python train.py --num_hidden_layers=9 --positions="rope" --rope_fraction=1.0 --qk_norm=false --attn_scale=0.177 --parallel_block=false --init_std_qkv=0.0487 --learning_rate=0.0052 --decay_shape="linear" --final_lr_fraction=0.0 --batch_tokens=16384 --train_tokens=126000000
Each number is 128 + 24 x the weight over the matrix's rms, rounded and kept within 0 to 255. Layers, rows and columns count from 0. Numbers have three digits each.

# layer 4 MLP down (transposed), 512x128, rms 0.0697, rows 11-117, columns 64-127
121130123115112126172123132081146120121106135161069115123119182142139100153142144150158132130103128119127099127149122115080176129153160148136112168118169128073136173146177137131125167101168138
133112125162125069122098103147147085139120147144152155103074130095133148132128117109141141116148091136137104122153174135118131140123144125113152104158134136112132093115138095128130142156115104
140116100101116161127163121120089151142154107138138084121122184158124132125097128148083083112143140107111133113126120127125133088133148141106127096149118153149102138116120128137122141169118116
134144180129131183129090161146122140128139148187097153109127118111121135121131146136103151117095117107054122133174129143148152171084125099118134128096144144116133146109132128202112159174156145
153084118143166108118083144138111141153101143143111179107140197151105123159118096115157114144143151109112119088111090127138151068128117131121146097133125113121135121137122169141162081075151129
132094062122146099153111107138127086129082111126101081145157112143153138136147139131108152138090137165142102119100098134153146106151155093110109103122149100105119142151108153163090144141116113
103098141177166135135127085121126134129134140128096122118149093098124125151116122131163074139109147104119122163111108122154130109086156099115128129128111145130116122131096155104136130146136146
129120090124172132151164106133169160134138114103120133131165127136126121149133120154118100149116122165138155127113127143107106095089100104124101105099153128116143153101120111135098104125124095
065114125122127100128096187119091081108115096099141108114168121111129144131132111142129110144121164176136127154156139130119151154100149108111107160126153150127105127149128149139086114116145098
093114123134128118124094119128131093116127136136122115126136173116126122124102104128138109089125128145131152122151095158085167116173110093166122146146168107154122152115092135112125123137175147
100129193150131109138110135157101097134143139087133106107152101137121134119117095192170128135191137123158183176053129192070118118158111174174165110174112134134128134157137100092162128150088190
166119096138114170105138133152128115121160102140109123088114149141119143176128123134155130135164110138147129146149103147188130105109138135108145091109130134129163087107177135154170175126138109
140140163128121125176140080116146139138137167140126113145134146124164125137164143129137149110142130118126121148152120141137169111090149149108127096137126101096127117149127173133152114132101119
132148120138111092112093110129136091128146117148178114112125153131132142138090156114140134117159101149152134147169145145135143140137112104101129125139146124111106097128112105099125161132084097
148141119083123181172107112095128150130116116129126116140122131159101180129104115125151157141116115092108117116104136135131158104110123145172100125160130114157152127117155082129129164128113069
126126145151171119115167142122119140156108127108156141131118159099137136113102145123112068141130105131134169099124187144132126133102087134109149154079153157107137126119146137141109124155142143
099131138137103141143124127124134119126083118115127136142143139099139123140155128158118113132110119154180139169122072131130087150146134131172108114106129097143101151096144116168161111146143113
122102115138095156144109114130103127144117155088132124095115157120132114101106099127147136140124116137092090111109113107137183159157131111106098120113160145122116090171127131097138126146135119
134153083164186093110145086131142062150131134146156132131111129112096132116132124125146139149137063140129119126157172113118098171142120083115158113131160124096108122095116135086113161113123123
145158133123088144166124121155133140136127112118134076124147139158167129122146154137132100124150098119129120087095146177120157146123147160146130160105098100095131103177106120113137077101100162
117172167112169123102146114171151132164146129116145136116132164113114104126115108121166151184102116117115161142119126097145181093138140120132171138128157173107174108146180126153118146097102124
100102091134100111055100184137122144161099076129172185164107098154077108110120141125115090146105135190180159122150126119154091157077108125143074155090125099116126113141186129124055100153114133
100124139163097100136113091125167094137143136161132110105157127099135133132111139164122133157140138139129102125144153116139095146139130116119121169142123131143144140111134144129136149120121120
137144135132164084132122084092114122154132094124163146119182139123116115123100125145131099114104107144141083154155141128123098101158087124105144120169127136104114090113133113155118117122099128
112133103131131126176167109130121123132113103141095121131160167120100153113125134084147095111115087119122082132109159158162113122123181072128138121119133125087156080136151141133171124117123152
189120144114116149127139159116175181113122105081128156088153105116110094104100092135156129150105128106062163147142159101074106157153064145138117076164138119114077119145145144127119126088093147
087121138116152113159142132141086099168144118145130113115138175135141071128134181128113172092121141121124109130104111122122117134160153123117105135112116081124123111107130130108131127140136125
132167085120115122144170146101097160143152143145110117124114172132129109115101152125135131135163122125132085132156137112111113153143144123142128151137099142123097160107170135121144094145128150
144089065115105161080096131114144151141106163117116127116173065108145110119193116108139104127099118127138127083120154135151141114126089136134115096073093094093096114140157142182083101119091099
132133130107125158109122088110121113116146101123101096103132138102122172131152120116129158154136105098127163128130162148116130102133117111102068121103106118102122127129128138122110108116122103
136122097129172117146093133149164125117110111152117086158097138132128146154116146123148114110118092134115158076145151115114113168105087162114113145112146114072106118125129117129137106083110126
105138098122099115145164146118144168105121132096114084115146147154106129100154130130142116140096104099122103099140126121083166180076139096097166139169132087110157085096139151085118137103131122
184117118095071140109112146122142126144146125141107114095156120138104136078157157100086171144098108111107103141140126122098103155071079150168098172086109138132113154134146135106097124122182129
130082164115140159155143112136149113136125111141130124114125146086112173135109126118132124096080103131076106101119130087094169140130096144107162154114099137159117129159137067113110145130119079
100171115109090124142137130132170144125138085112115109154142098177103136125108169150094155119118181099170117103110119098137143195134134142131083114154151151097163111135179161133111145117106113
118166112087149177151107149143168191105147127135113158088143140136141139123128145147103141102142146136126115082080097131119128104136099140113121151129145135123097122115164107131125142061112158
117090149111179167153179053111127115151122104121163120140132111115168184099091085075112113190085120115101104113121117114093154107131129103123105127123137117125079144127131137149100098136158115
110111114084121120156146135131089127127104138128165133113083116101138116113125061113136124111167099122081106096127094149083135070076114122111126116164121166103150129187135149133135177138119101
168109108128136090114139133090144117141071163095107071058116137156147101107188046180193081129117154111182113130110114164181121082124188147051101118125088124147208084170120046159193168122204118
160097132146087110159149169132174138109148120148111117155164098159116119106180083152124111152135144124130117129152159116147113123144109148127149100105059154156138079121127133139130131138104157
119109137135145086093114115122151098139151133144145154152203155145152106113148161128133117105140088135124131072133106129114113170132126110117124178114124080140141094098152111143158127139179072
133130127111136152123145147150139181132132176125100129111145154121134107136103130161148144118112112104096115115130108120127116178128113123134133129174148130093178084103123144152145117085145110
088079163109125110076122155142129125095120131090169172150119140158125105122106125134121162136157173145121116148129133094148145100160123132144161146129096126150162118154105111119130140141127131
068112199148154113197154102116135086120134107142121119163121076148129142092110100137136119159148103141111133130123091163125090095162131147097112111186160146161143131138091115132152146176122167
105125138131161120105106146160106144162132115152125178118142137072144160120117131112111134102096151134137131114150134175138128100150131157137156109151158128134090111079111095161120086134132114
113164112148131098138131077092161143149110135126155111127123162111134157162112084132145126105090153133159096124118065103141121167138165105102093097068109133143122140093100087156089140110156123
122122089149142149156121077074180183114093071135161133129128190102202110112099095128132105105100118132127116070124085135088122144140119127180151185155160105137049158123116150170111113087132150
174157148154136116111161130129082078120107178128090125153175133092148159128159134083163156113143122164134145101128135134168126111140131202167110156131154138119124184130178125149153143163138134
141146150140099068095087172130122105103168148111127112161139118127133146074103049173092098122179128121151152111107152158178139123048177171157124171131124087152110127146140188075094094071082175
154123159094076180099112138149141126151116140123126139132175148124139205062136087099088099115105149123134115105179130073165125096151119128144134103137119141186077170137138119195128139153104119
106118110141151150115104134090099100085147075127138101130145120102138082135116106153147137142131131162109130081128111127183118148154121126093105083125103134151093128190101100129119145089116106
104106089121134141125166153143080141133134114141162081105156107083089088098093101122128142161105097128135113089108065133132098093137145103147106145155160155124116140150084117121095149145125128
155139144185161113129123147152077145166108136080154145135129137130101116095128133103142102128134156089101107144119128175143128164137076161105140103121146109096073143152077127099144130164151102
147132103138159120103110119122165103139138131118138139124103183151130125141178139115136140148094149131144150108145147126147117140128094122166118120132118123143167104141113118187094172136099105
123131116156144116128139154105137128153141183132083095102127131111143152153150110088139115139104153149127146162152185135122108141126073096142113133113122141130113134126191110160112170111135121
126113147114147115141160133118134141132125146134124147116133106136169126099139114104130103155154107114139113151164124129101135088141149113141121110158154132077125125106131174092143159141138086
107112109145138143133167134114151116147117123134151128110124117147115150124139132076126146135149139121088133102105133145156126123109100144134127117144127143135089094160142127155086144119141129
171109093115115103153098093137128127122136134128158126170153139104146111110123150132172180108139090071115151118098118140094148118147126099134137129121089137114144129114133148149113123127112113
093126142141141115158088147152155136079079116141131145135108145158169172155123150140128078171126142121126093136115111140122144134134129162122155147121147165154146132140154137148138100080129144
160139101100104130131162169112144110123153145123130145134127131084111134132151116146103163157114146108077098115158132102129119138123120126120149138143095138140136117113145105116096118122134082
147121100119111161121116116147120143106138141144142149125151108125128111126175129083138100133094128143097139121132155115085140145139102131137118125099206124145114159099146129158153125137070116
149058083137132128114131127102095128157097136179119128119140126079131147111148109121096103156114157159117126116142160125126103134141098158123152125153159153112144144096156118146099124159136164
149127167115147091144147114144110141087110061113095146127132131126141119163147132137122128136127119177098105121191154154076148125118096156117148098125131162167086183110135145101083163137158103
105143143112127135135117111144154151172125145125129108140156171210166137137121139123082139144120116149146124107121108125104166157160128103141127123188165136107153131182108118119138102138100150
133162147152118178128127126150106143104168103090140144145116082134140122128162138117121107133125088116122114163114143101166133080135141095093176091112139151158165149128101175136122143150157157
107145107116116152117113108112165132133135128097149165095106082150186123169104127135119100105145093088112107119112134082100126118178125113172099166124101142136143155121104105142148079135148182
167140125088121118111125155122099124144117106176114104116138081112175118152117158097117088149127083131149173084118175074170120169085108140117123144123122148133119100091104126146116106093145126
134142111149097155149161079075098110147101123170118134135142131178118121152159144175124095143115118130127138097141130129135137124170120113122108082148126128138117156174108118095097131157187135
142154127137178120144102148152131078205110157128139133080150160128098124136138123106175115130107146106117126098118160151091088108140096105075138081120109074120136099091089076170155129115126076
140094095161112106127086120123152110128106147143117137130147158158122110135102163107131126137096153099084101113112161182135109138137130129162144105124120125150119139120126105126107125132106117
144149120121180167112126100129119147137105084110192119096135144107171159114135115137124155135111122161117120103105168099138171174108146165100124118125125140126061123106131157196137119118120108
089096113127145144161118149162124106155137075114140110131146116150126135137107160149141101099125131137115129135142116115114164137139089130066117126138118118149074161122150133107108101139116114
107142142139105129130151183144109105093154100131137134094126114093106145111119122106102105113081141144156124100160111128139128124154095157113125096106130140118143131113082090149129131116124124
138148137163102146124106169107110069148149128175119175133128075162133130111139108159095139115154126146141133148136127113127133117150134177151135131110127110134124102127109145141156133132134121
160193125085123167094128116142135143166144120154125095128112097138127163119142137134093116076136114149115129110098114114133126123115088127149163124122174138131124126095129097131118133150128143
091166111074112129100122146067128150099149099092142141179088130143150135121126134109130143161153153090119166157086133108129123119146162119071114138119132117099117094191127114121112159097109129
134135140132156094139160117124117116122108142095142092129108158126124096115132166134078144103126128134140140141124114140078140119163100132153098117120157131156093135109179125161087135138098141
078156093129099068174159111201110122097125158107120144148087152133138153113097100146095122161165180122113145162138106093131138088155112133081171112138130145166142182131100131147152101158126148
155104144136123123130143131146113114117131126151111121112112144145098098126120121131139083156129115144134131138127157132155119168136140131156191086133141127155122121135134093126104108123142089
160148162095150132119116158164141149142117162120160104139151156147130140123161119162165121147087150144148109074109151122135115131123093107154124167147139146086124113145108125127154093144185086
139096133113128192154130121120086129091115135124094120104150171146137154098151097104131132125131137118154136127101130153136130103162145112165120089092114152110110107105120096082122118127144108
111124110104128101155129135135118128168184094126130175125139124087103132138135098152141139179133119127082085151122102114074129101158094129152150126117110142129095168162129139079144119066150125
137140151152149096155113099159141149122149112118129157159085132155119161124112124122125130125135153134169114106172116104156130098145120117094127124143117121145143145129175131145150109106156133
091075082112124128097120105102119158131148089155122149117133192134125101122100140100147134077141164125082107155155152145126163181131106154126136128118091114156111111129135101081148098114146145
131142120155118144119131139108130103144098099131137102150120132134172145082117142137139146145114116120120156157143143138122119158133119167139094151139121135131136148125154109135159147161127165
128102160169157147121145091124139115101107139093117164113119085133152111141102128081105122129158114113090137152109125141115080115138106156120112103136142095163092125150106108145182124127138123
106179077148080134099145165146130145141105129133112129123102117111162146074139126109130103140115137150129110104119116175194105096111108167085100110122143129117137114109094127163071107131104109
102123078173105116141133134102120117174098096166178139149163116078151153119161147096140119100142100139152160126148143148136116116138131088069183131096146136122126104132135118120120126120108096
140127110107115134150089124061089120130131109113111132109135159097167092142121122119131146094082098152141089136155091157132111169114156098135113168150148092053094134152125130082127134094120132
119113124144125128132089117145124118089130114116170107099199202103120125167100094124138125165081134158088137135137139117153101139147108086145109185124147150197122098123114093090106128154173088
118125105100145141131118136115115149135136141140122127119118147116148151131128140135115131102168122140146127125133135160132143117096160154141087126180156109129092131143158138140150123107137135
178129121134132142120098112138126105149121134142152154116150145116138135128103105136120146143101101105097107117141140136135116183104146121146152131087086092066115141142107119114142163104124131
120152144096127123150154122135145138112136153146143168146135117139084073169079137143144103143156139107111137145158129130139114092139096138092113090146113167151114136126080123130103101133147132
138161123128094140127128107088120131146123153083117138127135111109125114141156119140129146117123095101120166133085117111108155147138136129114078134156124127137129143124160143100118111118076129
127124160110132153118139136147111151099063119107125160102174096152185110115122120130109130159118117147144124140150171131136113137121154102118126107114128150110114125149115129129133130121133147
150129112138127104107066088141169091136127145153150131126105153092125127158109147101140125126151126136151110135188149127110093162130097116099126155146120098122098117138167130147142149100116113
143099160130144121125128111117152171112127158122151092155151136116120136133129163115145151079154138128119107112104125128154127102145136119153128156109114121121125136161132111144148147125139101
137136134147126103107148135145079099137117111116138142150102160134130119085098139119149127108117158121127118137156094113126160120143161173095160125145130127140134151131107172090114135142153119
157118116148169159162119109085126090125072100080142065105096121174169104131139147137151137117081154137084107089157149141164123132172167095090126102168083131098150072160121112110143178139111138
141116108120187142138118096109129155136110160103093101118140145142084124124122118120120137127131120160131117128134113124133115150132129093118130136102106094121093132141113125102171165101170111
145132092136155109141106105165125128144164132158154129151121183110153132113180135169181147111149137128120145108100139090128125120137135122156177157128127094082097113119122125158129123116097114
125165142157117163140142121134144079109179081136166141112159136109126096119120152087187104137110164148103099111147092148170119170098171145134128100106122162141118092104148083101127138122173137
144092048099107095134146147138151125119081134134123148164143135149143139125117164135138097178142152102123097114166117118137092115131120106123163167154119149139119104144130127096122113138129123
122137139143119147132126129153152101163108116117131110092117115120205146120092069134088127109093133125102138158142086162122127135120124137132112140135162138170141134142107100164140137172161157
119146131103121132118155112132102079132131158082140143130122137158109102131123092128117141147116089128129114140150121128128132093139109108105143113103130117132114148138164098098165145128118135
127130105112154088151103091120130146159120114113168130151104153104120139108114164137139179141119104123156116161164121156117141151129140097139164117151127142143104085088121095114156192127101103
117094093148094120145127095125118127124153127093121093117122104126109134114127088105124147140150169132104099114154110094162106176115125157128126177156114124134148169117137123104121104153107136
# layer 4 MLP up, 512x128, rms 0.0695, rows 12-118, columns 64-127
135150140115140096152138123118074135107127130125142128144147142157086112118117088065106088116146153155088171119102112158104170133110187126148107156144100122159151168138137131136143129120141135
162114106154137141141059111175124094112146114098118145102123139118101147117135145132151144154108111131132146152130127112101094161112151151140151170144119133145140098163081121143131100117119105
124104139147118144127113105087124111114095156089125111162213130152138102165162089076153152136106125177139152118062152115110093132132108142142136115095157133131133097168141147088124093127124097
118138113122107120150162144077125116137137119137130096151160104111145111134148145117079128104127111134135117138148170123094121153125119155115123162150127148129133161125140105121101159162085119
110144169152125132124159145127129139136127134134178164120126118119165111139097136119141086136144128130143151103127135127117169141099138106112118177126121141127132144093122092123126119105144149
129147108098084141102083136103137132135132131128135133130096148144151141142136151108097171082118108132146119093106143129071140143144094152135165117100152118121168126108175145133119100118113126
166106142139140139081093119136131115134127117148158119107114108111154149090110141137153133127123129078110113110103112120111102136098149137108162109115105137142146093105154131126143132148124134
141151149130110123126167112124138155172140179123092142126100084159106153128128112122141135101137102103109163159095131136135096118150124165149153061120125127133159140123110127108123168175140184
117132141137086116173149115125085157119159136107125141119110116118128175123136134134162161116154135134117139142104143088143078124109181129136136097104093185128131156111133155121131133148128139
148124188112100134083150130145143094055168110165122081103135178107108075070122117109099134081064098171071089118151134117185118094129101104103047144126108072126164160086140122072134070046103116
135151121117074109136155140142149140129133124097180160113125117109141132080141127083107140126127129108170122138121169127079087088120089143119144136150107129115109143090108148091082103173124154
095091120135120106124138177132127112106143095065117118125161146129127111136135105124145116139100131191146147105080136118110092143129167092170118131108096156150136122087147110109092126105168153
130123124121137166117167141151090166131115113080091147169128093110096129115132074124106149125130149132139129105099125099121114108128157124162137149113080154131143166150145123159139106119155150
142074160111137122076100180125146135095186144136135172152160075128159120101158151107122089130136164128168119155134135124155106132128119168138106152111141078113101128154120141145196129117108194
095115094110096098105112098111146122132087149125084092149121132121151125157138125120160155100157160127143096111138068080128122156094154137112128105182096113124142095080136166104185146110136139
142137104126145146099162117132114140170185176169105123127119139134162176123124109118125133133144121122107115103098160132133142138087129104125099179130120131106142108127119188113141096103141150
140162138093138093120134106129124131111102124137121118100097137140071092157129155158137155154157141117125127134119142157161112110107141149113132098147089125115158158125161126131169140141115126
121088164119134131136121155107163107124137130100126141105142130095138121105115150134153139096155159096122141144090107112123129133114154177152122128129106100181153133126129148133132098091094163
146125105146167119122108130087135175115131158108109136160106125125109170133130130112119177178110142109110134155110122082067111157122165092131127131174143150128079129076108115096139126181167137
125160087145103083135121151061162121134123107181129110170101134166141123118136132133069112053162126117121109149120110163089051130132141125157081125111058130162112143105108119105142110136146160
138159173118156110163150145086140129115106184160106132124185182127146162143095154178076094113163123066084099117135080177126111104133126145128133123141131145153097128104125113103178101077140121
136156147112149089122143106124139113154125105088109120109102169128120125125145112081132153137115117129128118112119134116099163146132127135129117131147122138099109114139159139117122138080132115
124136146140133164153124147150159112064160139118100110151101159144137152142135136158126154111143097110130158136117126112147109133107072126123144093143139147098123140119115135091107137133113113
125143149169171128084111140093106122146144164122132135103140142137141107122129146150102133117099141122125155157132091113125148120134093144154129151169097165170126118126083118110145170148120119
121153088143158107138142167151138129114165126148157108170119164114166105188172166120094083113165137139119119153122093132123171115126126136114125160147135128129202121128093162125142079163139135
175143165133100117107112124124171132117145164135115163125122125147128117086111141143182128117122120105148149142152116117144112139077116151119150149131135166141089132139114134099133130140141149
144096169143126105108063103142142140139074122148141099144112116121151160156163109135128130089100136124156143118107106132136149124121108140100116101103154142138162107152116140115131182124153148
100108185125186133127131113139106163083109137147128147131094149154115160159123118106146083113175116146104118132078103134111103162116163096112105159130114121138080164104092125070118118113108120
120134125161123122128175111168168092165154109149150137173128123137109092130089143132131145118164146143140083129134081151170119139118136157125130146169093086160174133139132147135172157151159135
129157138131112135156155120092100130153151116105134146099117127120110125139111115085106117155089189111135117135102101100101126137127143131104137102134099132185146143109185123104116137144147130
102141123152170079143164144151120148154182150094126131155172135104151157164128139105137139083187149154154146128124144129163174121150159161129062138125144163058110123145151146178135076138119120
110149169134149096095117170123122136108145105130079097130158145132105099177155142113128103123150136164098170112123128172129164118128165150125097074149148053106123123097132131137156138129115069
173114128132094121142118171125116141058108158131195096146104140125129132116128156172076112114184160151142163166157133126113111125107108104141115140153140105071130113132122138146132131095136160
130098107118138149141103088108117151133153136103179087104092114116100178121137096117177080128153073123095112115138162134117130144121101118093126146124102080135123142123143111126175098082136167
129095103102115067114136125129149125129124121116147118125124149120147108118143147119161143139089114137123091143158150146143136126115132102111146085148110139142112181128136158134167191123152132
147149158165118082115152165134120124096146139128171152120120124109126076108144096145115150118191128097144169105083096156107135168142118154144107159113131131146162189145106146095095177115145102
181193141155128183145164150097156158142130124102126179170103111135162129135147170088111134139194144134130163137131146109152116128156135137114115141102135113132133137085129106107109124133105140
179174122164163090070141143139113127095148160100130125116132155121115088122221135115121104094150128142130135132118076190156106096123203054103135153120140097120153082153141116093172156141139106
118106112103143137132079097068141105149099120103168113168114185098186131148093142122142159141120161088102099142075108117117089128146142123094138144155080104108088137128166125124114149138130122
162127121103140145116126133134123115131149130119109107103124122133107113094143150131124117125148094131124162100115132107118107134068152118093124146141116136137117128142106098133151127072148111
165139126109146124124135152146103088147146125141104139131107148113106135105175130124135116136110112129123096130127140116167119137117114158077157155126175133128086175138094117088095144134129128
124170131127075151136146101114112148161105149178095102153123117118095145127126158091131123091098101126134157110138151155122113144117151154111126091124149150115090154136171134118095112107142123
141136131146125090118095133149141157125123171060128138110124145120121126133170160087132155112085161104132096150097158142106163102117110070124182092135105108131128132158116084130139143126073093
118121098149115129140121118115109151135164154119131098105138130134110136133133130110137128111171119127133123091090141086159110159106144110126109125136104153140120102168139145127142153126155113
120113160138129087147187156134109127118132135130107108151120114135109081081165088158138164125142084123124148145109180150140134128134142132135168148134133132126159109133176183117146129170107146
107096121151149070116147142111107108151124147122146132145159174125109099173163143157089116135114128129159129159159104078091125121148160094130151105129126140160166129141162126111173111186103105
165129156145146150149132142131118144094128138125107098104109141107117094163101151161085153144162156113143122107138158154134152090142151163079118140133082110127108129148134167104097168142084156
169150114168157119165128142111085143150135138086148094163119101100172169062180103123104041202147079076136172140083148153174137109076124124114151155149112065093103133162167096130111095157073135
130142134129169121137132113105088086156128112142127135132113080114097090144151094127153134109122129147142098126083134132136105159113127116126136140109131132046138107059114122123138105124168099
158141158121143138173144149167144140156123159122088158151114123113115105115116112157125117109107136117134147127154142130104103100085157118127141153147137107090170084110119115139108122117142129
133122117141144147100095101161137118101102132161180064167126183107088145138118167144160140145160138085129102148153106154130165168085150170086153127134150106143141104092107150111154117121146075
184156136118171085096112170110139130119133127129133163126151151087098160126138120144091126155144150150173129195149133153125148120129170139135118158136110132128112117157126096117135111168107141
144097123121150118158147136158099128145159160139106083175140142150147147156081112154113106131188123120086128116087148134129152108122137141124118095082093118125116154148115178086122088150130142
123072126084102138152114124155129134127124117154144144160097151145093130140107168157149126125136101129168110119138108126160108169127154143138159157167128134157152125138119120067119102099143159
109130137107121168139136090166103150057143104126126092142144147139131137117170069097106111064186131145107141142121085141160145156102175149104125140111094128153144123134101083098109100126101124
155135160116108117135121168108119129123108136144093138129115147126141107154128126170112113117133119148149105098112110146081108142147155103120117135109108121151148146113149144129166118154122095
151105169140134126106122138130119146131131151093107106116111157156100132148122084159091102140168150169118087131159113115153135126122142140133133117146157106153141108114116103125169099119097126
144167193171105119133139103098119139149154133091113126137125062131122126128121128100137136103158110146072193144103134143130098098117140110090129108135163130095105147193133118083144141166152105
121071083085131101141134128160101097090183125134150114118105114100088127138177122098124128135107114117117130122128141149130121163098148121102119132112113101104119152181093142081110108123085096
139137131125115110145135129140110089163148112110125120158140123153126106092162163177105118147140116098131158095109153130092096110116151127152138145169107139107122096130137144105110173145146103
162126135153125104146148128100124083136090109143160103120100123087121131136128107100104127121162135171164107143175132091172114161128136113118105176082090141179108098157108098126131122159148166
119118097160152150069117127105136159165120155132150121146097143110119092100104115127127099127131138101164141117073128094146073105139118124134110168165148071128166091085128137125162058110138157
121144159118103148085089138103112124117110150123132159145107091142135133118098113166129109127125145132099134129120169113144113161104160125108174124149100117140134097147118116099131110128171131
133143117090173129144157115138144117188116159131102112120139169158110138104099098156108143160122154133116143145107164140114108148146146095175127150142102111103100146142172113067162163118135132
123156141133134072117126159117136113116108157144129170182147146136122124086178143124109142148113150134153141114136117136127136126104133116120161101132172102116117145117149155090090150132115097
103113142152142130155136154103130137079164166074090145114157134142073141122150095099108116094132163150139101166175100155147114106156100105090118156127145143111170150127102121110091114088109120
158148109104132122089134131142150123124136146110144145116086164079162149127142146105127152138113172176137137146161150138152105176110113105131109134135151140125126126133095135152142150116095158
118143119138125186102133137118131137083154157133167131181139121115150093158159199140076089132124123133123146132140124099127130107104160159144116145132136151152098121129108120118128141113117121
121120110108113104130133098108156092111141107109110129148109133097136143108144151144120149110147077085134142131123101089127102128125105127118117107141135138132120156159125119105138121115144131
109085108114110084151130165125093079137140106109149103124119141106146118112096140147110122127144111140135184137111083089142130157127143110130129167143146075118094096133147137120142147112146100
160143118133075092063132128149097145158132162124180131076114140106111147130123124124121133138089090126141140119082149115125117141114133116138140115136099080121150095149123143150097133147145142
116076150130153082158107114104137161163127097113129099166157147149115096177136122108170132162117132131126120173056114134116104168108140098130151086142143143163116167183154134090109144151156147
148119128140136099123157116128098163130108100118132114137119170094105165148128117078134121160099102121144139121123107116125133150109129140062124132150128142132136148110137130127096091130155129
111125122163149112128154170078092118145116105122138157127122151116114091121121136149156131157149131161140111132134120139134138138103170147119118151133066147165144123163105147156122114134115106
158096139138140084151150116197160156131104115115114110103129152107121153151155104142137110077115092167082085108121145152126103167118158137174125137173112098173133126102138114129106095121134123
145127096128095141141085114093091100121109148118119132122148146133104147131166145138126110136122138137153113147136090122148114135123173135111163129139099106168144086107101167076165108174151100
123134131129106185113130140149115091066122122130162104118109115106125109128166143098139098100123105194185084099213152101135115122112146175101111097139091166134165154120104123136083093149079098
147133160115083104157098145107141092124148169144108134150120129130150134144114137149127131103119144135147113101113138131138137114073136125141107153105097113105122148130119115142140130114115111
142161128126125114150142072104107118114121115133111121135137156135090107136131127118106114110147115103091163130137112116124142136138134152104135083106121117171122150091148139117115144114129147
107145115111170131097125119124151090088161136089125181150095100092107156130122166126131133129088149184116115103139148131126137113096121108166166128185172120111119178062128119130164150137139136
155099092143118120102171157123132147140106132108160113094113199128123084123157191133126135123116089097121161159184088125184122139122135185073128107150162160102142082138120150157134118126100108
129141136152104103129134178142120106106125172131145106121145125160109099108133134102141115110159117105121150158112125137113110143113141089153115087126098099123097115126112104072128160120081102
179145150144120108120142119156143148176120170129076081143136135125105113143098111123162109125134110133128093168086115102106102050137157127137136109116151155095150150125129157183131123186157141
174110134121146122106136120176132130128145117099119099104119141134107133117130140136142121157107095123155129140148126151126145153113118142169081122139128111111138124133074115130105092067137117
133124107134115098109125166137079151145130108168113081163117140157102131136136081173134144109124183158149125134134128122117145116098123124128150152100079142103171146112161157139075120107148128
150140173165198167145179156109124141147191132104136145110125115159135108134112168117133092107144122137116123125139130101138153155124136155104138137144131158099118118107066128103138154092149104
165112169117149128129125106151098105133195180110083126157156168167104152121132155166158075131120079126094137146111088117153106141119145144160129115145094128106111158117107157113129099119177102
150117138147163120115140120153177121103106120115132136127106095137160195134152098112139101096188112106142129138125151099111149095121098144119112077110061150158144139141120110164175133150107143
124187179084086111108109103077124126190153159125097100100140132088134148169152123130122138119141120094118100107162103130110122128130138164119133110135118142154157165145137144115175138142108093
125133104124114143134167133127115109121161131142147137101108155112094142134120121114134135123136125125108146133139154146145119150109105110116164128124088119133121143124143099116139098111123135
108119133156143126112157132122121165126157132125087131140093103144157155153146107119129137122129162160161122162119126142102113100131110152119119107145162116143164126127159142137154091150143169
116140132175134151146162079124126107127122136076133124099101112113137144160116140116113161119129158132129104132106119130100127151141163181144121156165085098150089130124117117134073107069069125
127075098131125116125142154156112087139115127142172135130144081149158175096120122118113093121162159140140111167115113134139110115126131142121131115139150130128169111129091080162157107176121154
137176152129116134105098178111116075172154092120136114124119154072127125172144161133091076113122122114174111153175140136103116124125118138133126104090150151149148104155092102115130178153129099
105121128148091164092185168154174106112125184124103095150154138133153136147135123142132124144138100088129101126089103138140081134116147157109139079121105144156119149108119119104128119111103121
130136142127128139102127126130109098156150110132062132079120120113136111123134123153152097164094112143128141125117130137114110130108163141118126081114119103091123122102106146117094127106135167
174105124119112146161121158122146121142139073159098143127155134072119183118170132117133150141117103099165107149146151137149133145151103113109103156140143122136158107099119089150097115119087118
139167167133094128130072113135072080170135100156119153126142162128139125116143156086103125098117133124091126121115111179134143118122161149123143139123166118118114159127170172120088169146168118
138138125140132102120116178091134132165142135109133131140118124110155125137140154100102120106096165096150109146113115122118141109129136141131132151166159110131126146146110144139157139145119100
143120165128134157102145164108108127128141133118130099109123143133095129148121100123085146164097153122101112145165136117127128138126147144141115128135145123165135154112166097151116128140126167
154103124143090102077136143148128114143144109151146117090067181103099167099142154135147166141117126135130098110114141113107136169085096156101077197138124104094141140120139144155169092080138119
102113172135119143125084106101077154124125146097126142127123118118117118147161112140124111088129114108161157162085113146110159122114151138149095112118158129093181113108120141163116125138155136
133114167131121126136143098118134137113150157120104145117157145171124146099130115109102138102156157131117121100144129114107141108095144114103128129133110117128127113137095110119110147097128151
133117142155132133134113147140153147145122094158142113137130115113144150132110137100151131110142159124138135141094116141154120155147138132136112114141139140134146107102103127159111141123146123
130065120121124168102156192116186107110159123159134096127140145115155113113151122146155116151127146114081115166101139139126062122134133156126132119140152161133150157073110134087093105128137129
134155166125153145121114191109176160160121132132151120154134123147118085131136114107142104079132077148153154118111172168104138103134142155129131080107114117083130085127140148143160139091132151
162130131164108139108086129159105170126117183165134128081051136126104079133128111143071134112139119159122147124127104102106124121117145136122141174149111122142123125122121105052119162131120102